{"vocab_size": 1024, "hidden_act": "tanh_gelu", "positions": "learned", "attn_scale": 0.125, "parallel_block": false, "init": "normal", "max_grad_norm": 2.0, "decay_fraction": 0.716, "final_lr_fraction": 0.02, "doc_mask": false, "train_tokens": 132400000}
Each number is 128 + 32 x the weight over its row's rms, rounded and kept within 0 to 255. Layers, rows and columns count from 0. Numbers have three digits each. The size before them is the row's rms in percent of the matrix's.

# layer 2 MLP up, 512x64, rms 0.269, rows 190-239, columns 0-63
120:166119122118134141156091117121096107141111142085093164115166120164109143124147144135108166094173204129100192150155122201115108106110183109124067117045120126100142166101138076094149139175132182
108:134117143167096119113158111124069204196111158157149088121163129098130123091133131152154195124083170128109115146106143156138184118106180092122101112131045141106107159045124106135113163103133141
066:130131127111141095121068157133118078154155189102105132112184137127132118049102156067140171081136158090134131129113136098116092127167187145150154134116028158121142141149104142149109095148197129
105:075163102172162115136112119116167091068148120146141091101128102164145146096134094129106134080139105083119174058185156127119175071121072119154112086137090125155094092172175146152087150082129154
098:147077055161121079074135104145118122173168160149163076119171143108108149146125178180165088163131070091097135143158139161114167143107147149144107090112074131150155173134175159121073149149111143
099:133143087093176058092132137129139142116158109113101168124114113132157171136181089149106078122180149119066092119137127114119101153146089131104114104181165177163109155091164044089150176093128095
091:157121148087200151111142126140133111085117086150147122195096102093203152114098109115091151114108117112092138132184155108101160142147096126150166113084077074180167114113108198137097114145089169
110:072096104093109106167133138145131144143103148127107136136134114108118137098127082122053206106138178117189054107135083145144082112141077142125172147181132123136101166161085098146085104127189153
104:100128164158100113169099049106092155113175085146066158113124109095139105127131153120168124139180156160109124058116141152097128092134139137103119175076100113066142122131110181135180104101055124
083:138103140161149136103130120154188067150104110133131112169123130124068082103134072178137145127175148145094146076097143064105064142105073116075146147123070124102169123171149162135100156171130166
096:183153110139141155142159124118085147109071119138106079158143071180123051177125134137128091080194123184170106075144106182096147141124114122154142099135131151129110120116090061109166172143139142
083:160118137104142071145111075105152067122110114137071165127130161132101172122146177086177079126163143080121127117155153133093155119114134075134182132127178235156157134131096116140140113095084115
114:134121142074146159149135131130138121137079160098083179139082099160112111118124126100123136104140144188165169157082181094136085078109093079064203140162190122104092166149162142137096126130118089
081:157169097129154106113201169096172156095113110167148106120156112126139111143088111176134123104170106166172164068132116120135113134128169149116152160052065172095132136132101165179159183159148089
089:212100136198069152115068123133191109158154129178095135149136176153100125086135114177145177159154144180182167125100105121094111159097082103133119130107143116103167109165148151153124100118143132
113:174096109168126135144119143157137123166175119107096088132098127113136051158080159161066123150098132146137079097190142184082168122114177103140159108126113133170085124131097193103116091122072109
100:087093146211087167069094198121185120159097092150188126115156116096108075085127141127128135106194151139118147140138118156160118141098093111077105100139152142116101127131084157163140181154123107
090:136194118102153059103123084125142124173116157175129134083133181155190090108174116100109116107159136107143095102149127092137132133118157177165121175060130131198151107163125140136109144115175193
073:037152098130148056098116153108109133139141173101066109145117128122085114103110121070116184154118175109061089202130178094113145098160138124151167105124131124088136141084129124121174126112116117
099:175150070120089174131126100112105144135120119147107107163094124122149086171134099128115128202132144179207140084165051128126141113103134105097127186176203103125115128095135182125123149098097136
103:089175149050179154123167143107117146119154123131115179118132121013098091097105174104100179126104131156079104092126155167139120138094119132091137108117126127159103122144093106081141095108096076
118:178196083157095074139131148105122160104066111165121128108183057100128135135101112129118148172141160169126164139182181086093164157110140078125137122118086105123125123065137142120098070121102146
102:127136125078114154154108164101089074096108111173129189129092106089144133185167101147078089139129095153168148127108138110125101103051148150168152135162132172180116152206117140180089158114110123
090:099178121135158104110153111081129116126139138157151167089099145127159129070082138100121106067195138106118153145128149172095107113101100187090086150123165104119133125097147194068170139073193111
113:121161120155108138091156109093103160130069140178142133125155110148189164076164131111165168153072198138105121129147154095144148130152103085057139136083128159101103076111133168131159165080108070
108:159122183086191107125111078140133105117161172062099144106118151170128112148119154113098141091093091123169126091166126084113187112172140182182152104120072141119154092145107193092144151097150141
112:188111130129139143130061116128190079117114160118171125189161157154115125099119128156123128072143091149127119154094083099126142204151136143071126136135091156086096150087157107123185180085141176
089:161072076149152125128151172117174179153153121147118097124151047118136154095094130181059133145161100115135113075105173150138164130156158072120191124148117105147158130075107169090110126144124087
098:132181144164121088147123115137165118161095111136126097198147093094127135165164081181107121111122085175183160132106172103106119164130197080133128183122157117109083086094156171186120102109096117
114:090114080130076129160074119104106094067077149094092147111171121168110093142141144115095097116156108146152145113122103134107177089176166151129115083142073146132153148111086174172076198079120137
122:118125194134172109120108134128176166147085133149155124126176162125125124183129105143096086071184099088133105114098122117104129170134107134095204143169095130071095111125102101206119155061123143
098:056132153057174113127113067133131162182132165154080085093106102102122120160071136163069126163122139154137166135191141143104142108104141108135071149142103143129061099148123142119129102105182106
089:117146148108121105065132100119168140136155150155132192083130159113041111125118107077096070140139192158050118143109149211138156097147133108069077116147119104113098140116134134152143114121154119
085:098097178095137173126148149139163120125156108094155172096133089116111145128154109167168102127119123180097193164142115161109041106115152051101117143154165145141102161137138212101128135143076112
084:113106055097156120151128066092100113142113132160117131109145101129170188112182183113194113136090115084089062148158113128073115133085064162134145184111142105106142085135156089102121137125122128
111:114151139151170113103086140091107129204122114105112153104109116108088102127113103151098153075147140179101132150138135117125146169180141192146135205110150108133186104212112056110114171132110100
094:098093149076158119104164147158198144116095109128099162137166136082175133087105175122107155099137150138019108152129164096146130129091115154122153072119083087103121141107141166162163133171168134
104:139151114079140126147178148104098139120094064109078130148097092096133122169135174156125055189066121107173153145163126172141139134107152148127154116109167170144163156177135129077163186084119093
080:142057126082134141151123112116087061149147102104155073095134132159149186101163087152134127123140151193097121182101066138142085116153138144086124088152171096121128190175097108105124157084141102
104:104117146134092125096162167100116071143145111138113126142135156084097151099191100155123083110133185101119175127176181193105081121078092165159126098097064139079127127127129090120068099161111104
089:081098141117175117158216119119118161122102083132127167147032068066087143128125137117112153128137139161134110123115155093118118138128115118082155164120181104174137090080113123129126126100050153
114:194156105163119098101157105126141083136132089209141126097073079155127167148140134112151067125104216180145104097124148111151102132195125168123090137090148147092132108080141132141159150138101122
109:089102164104187147144150181187157169144154141159113137118124143173114174141120110122129205122120141087110192136130166127075186098129123131118090047122103092145139095146099113112103175101116178
091:102106115149097148147120128174130147146126162170205098075104108207120149147157137136097103132125126167095115087146094165116151124121045151115126107184135121134113134115064085175094191141170097
115:133123111128149109084102124151140130211103083116151150160101211124132168087176137097138140115151149054153139118091149123170157091133162143081121113153081143146121157158181087133105120091116051
062:136163114058160130096093061142138073155154150124096131091186157094142145062139147094117158111133115094115093096124085115127179105097117120112181084086089094137193134189113152115135124163153113
110:140123086092118141147134097128164157135124125129096183147165085104133117128106090146076115105079164124089140144130131131164134209154083121077173177118068217173138106112150125151083109098174117
108:113147092140165085173104104165101137070134162056085166148050145132129125098104170088125147091073090034153133101191123149122131111149116141125126091140114124096100149132152155093122114107108154
086:182116106150105172152182102139165166190108079101131149131126143165152184141083137131124119161116168184160138067101152111106116147162104150128159145173111100164120150135097156133164222123177135
137:091129111115132137094122144103104136157100135058129151155097128175198185059167136125114178062091182108139171121137133148092123096175138134150082122112081115142136083159136089163125192102136121
# layer 2 MLP down (transposed), 512x64, rms 0.245, rows 190-239, columns 0-63
109:109090172127047112085127181148070162141142116125096095118194114173138155087077121139094151174169119095105125124121092100126131080187086129174085091146156138142102111119148121091105109127070138
104:069099120153087098137101095130165081164135143154087076163108141077134168126155121174155148118131176126163165097133161118139056127148132138077095198161140130122127116181109123103092070107190124
053:171141191138142088146165135097124158123178085115162141171147053125170116123166149112150115125073181147163121117084126161099165121113168107146105092174105216138146128079167157147139132155104156
106:128089103126118144150123139125117120128141150055134147123097136174230144119102096123140135084157098113169130113197175064115115117102119149179195160082082133130140109130068147136105131144150185
086:170153151127089142112127061121173119154172151178080130170165052117117104159087150131123111167111176138178096137136143212167105097127119116127083147092134093075147124131170111103090151146167124
109:072043058099108129096097125201116134130118151170134084118141118153124154093129088102149127147197092146092135109094137055141166090106158088158112130149114140151135108126101155095087101134084144
082:105127126044144104060138114145146086154067135169186190104135117133103125099129146128114144148067082134093156110107113186120091144136089138134149128142134144162080170183121095164159120190157130
094:176076119132124125141141097093087125149131172097132124111110104147065126137145131070226108144079125112154204153167154159121129162114117138128090138100127094132204150060156110170143113100122118
103:113156113096150184068179188105140080112129099119097132102114175130120116102119061130138190114109125089182120168079146133102092079143111086121085095153135140188104154109155126126136162122096193
079:169059151153067158092091126176168132159138135070090168082131134108113144117153121154112104117195096099153079079187125169133118119187067115130107142125116155084176128139085122130142108148135111
094:094120099128133150106133089139132100106136137166119132191167175142131133125123150161147121175111077125117167178110144149199127239135143116215157141148160166105131109080181120118116151139090126
093:105068123113131160141160148118101087087088129096129117155129177164050145165119148185132121114108133094114128164150170120100164077112147062084172118133142162104121103125056100129117117074070166
114:109156141120146088159132089081135083155172141142084135082143114209130092160154121128154068125067156100117133164162163158141103120137150156154150127109168118154183093089108097064075124113184141
087:182150129141225111046146134133165098138142126170153115178121170124099109102107144114158107157083111137122155142113127138113196159200161137148194132079084168124125131109107096103121118144140092
084:162116127102051101122076095120116109181136088161081056137126110125120123176163166129073123177116126133178130111122117144123108072061119099148131085120143076065151136135104132108133098175159090
111:123184083175179136135134149087140155136113133124110069166134113143165136064109138113156125150112112110092148075103190171169213150115122096130136108186151097184117089194115129135133152146127096
104:127123126131128077083106118156119081153221167200086092154133132132086161105134111125070131174078082134112192153136090116159101185126159119126143128136144130174093151116165154096095121112085118
087:135097127176133071115200131127102122133126131126146135131124066166127160082128127102153153126076129110115139115159139105124083120111197120195067156167123144164124094147195186133178168100174094
065:066154180151141152108129187102179166114202091163099105138144094156117146173130084201110124116154149124148147147147136184100149146132130121133146186125175165095142145140172137134143193100099168
105:133117149118132077139108126107128164181102148077134184162170158144104113106100179155163113141131082077094119115120138106114093147154155118162191043088138128040147134114135068148093160133128146
086:165131209138194172147109122112150118124114156151110087087173094149159168119132120132106136120147126072156133132154150196100179131142138143126071163109155121165132127092094197125121131153150039
116:167156167174128137121113149126178163136158158105095149100135139215098164164084166147093137189094181115149170134170123148133163175134125144136172106117077167130164144136170154100111106194147097
109:163144138117142108139177123096070126101147207145160083100106135103135152173109118073112163143142169151154100112130100160146111062131134133081146084181145118198103154147112190141104127156197138
092:144170147166194133077124155181106101149081168095137151135129142161160152154126115117155162101098141189096082140112117082166154113108091146078159103148132138205099110134175158130172135161066101
130:133162110166053073149144083212148160158116105100145128138111126063106101108105171146133127124116106108176134137162169105184098133118174121113131162096125173039111132083135141103108083131128130
105:129075135115168092118094132153094113090142156105097163159080137115133119149149070110148087085172072155076176140150113157105121069142119146136114170117172120156121047090132140070155143163114185
102:100088197104196134138099147128156074084129162149146138147084092126088067145128120173130147081156124176135134143069091118174125117136118109074122129156071165155163150100137137088170111100183129
090:121188144186128138138163181100125137134157090126151109101118099117122076094127068125113171079158163141056071098141148059153067084180135107122122137131110157174130118141134147107154103077132161
087:155108156073040103147073123137140121123126113120131100168163113183121121119130085155163107097178068132137118134123110121177083065134095129100137155120166126158150079127122056106101152204134121
137:207130104062119113092095122123113160163136145118197121134097161149155135074100203134154163073094115148095084099165077117124096089143146136149129151128175144131134161190147114114126105149139070
116:131196156128166151096112085127097149129102130054196096141123136140212143159156140126121143129126078066151083118112132111073105102133061121145183144124126153101097151161086152134130136070134137
099:137115164157134127107089123111173148143119158130138113152144099072076173109107166090133161112087126151106106100112162121160206088140158117065151023167123113175151132156112176110147169131096133
072:173156181163140131143124160085104113165139166147137141126066130120137155158188123129118079149153148159088166132093153180120117113138132129100127175099109156152152108085091119212137183087076195
086:140168112156195124132116153079133106165171123102143141112156155161157158090172106160164136182160161154050204107140146186101098161142152093198145106105132153117124132100106110153177151145111123
070:132145142181125080132064176167202162167082172153095112136119151134125110106106104140139075167112142142152119103103141086156129110152132121161078115111063146139208078106087100102090120161129143
112:159190095075109082157066096092162130118124155118103090067139105134137143107156188126108085095087175106144103091167156167123118105116106055104129122098107096108145160164085121160127093119175155
087:156166156129141121120146094151147113060115055151186162174151143135117128161134173153138137100067088123081138126158048165143128127081126131132147120112129121109073118126149097176084068133119063
085:139162062126156145078165147097113141127132097121112087122086140104161117120112084103172083142121158174075127145111124157181155076146104164162106146141217147137178150161148157134070100178114164
073:112128147106176163101132051102205156142167102066157127106064146115151121149169159124091152149127125127125185126183184157178126133092143117193124152135135171166117103110131104102107130078128103
105:154118085084066110157092086150108179083119179172135149122178064186150155122093141129183145132092087161076117140131119099151150104127089094146076087121177149149118086150101143150124164097127126
081:075157139100181177094088136132184134119113135134186168116128137113097188150109130112167102199137086121122121151146104172117182156162119089194138133090138175180167131109175104090107135164129129
121:129163133135130093083098094044132092088167108107103088132078103149131154172148152115045119128118118093180135062148089122114120137140099129164111077065148170114159146169101119121132159150082122
121:131157184170125091115103079185185132094143082106086150141098087131179092117117147108104125089136089113143145139233119123141123101067105138136171103151123113099126093119153125056094126136128093
100:146085129118152168123120113114103096183125105129151102101155134081112141096049103130164062057151192159128096163085140131155082139203111116120145120107109066141140133121190109094147133135119161
117:148145167182132077089118163122127143111153171139193154130146189202119152157128144153149169184165100121113184130098142176156136112141189106121165125185125144127116181152130128144130142167059118
057:188107118204141166156159081134164172150149117138107108120114094099162161102174141107160147137113113114176126059158158119123147122099149090145110099189135136138172064088170145190179141149142148
103:112186177107076145067150127107126189150137107078179130143091183105141092205081113108116159133151105133145123138163157133109076130139132150126120126164092088147176127139083201150124119109106087
116:106141132176102107166162118113167094117138162137090007129129095110095133113075139135141104108140163106119105148165134189133168103087107120084055196125110143136163131075135125128097111127127163
096:168085112124151111138104050150086159079160119111121138113150103158074084093146164108157178092098110107132130170129088151142070133113118092108168080160130117180155110133150035125103144136136171
144:105169172140101155123133144118133168111100165073147144129127140172097124108152175141076114128095110110167102135156180120172114138177098121169150054148046147119094137177069093149080140085155134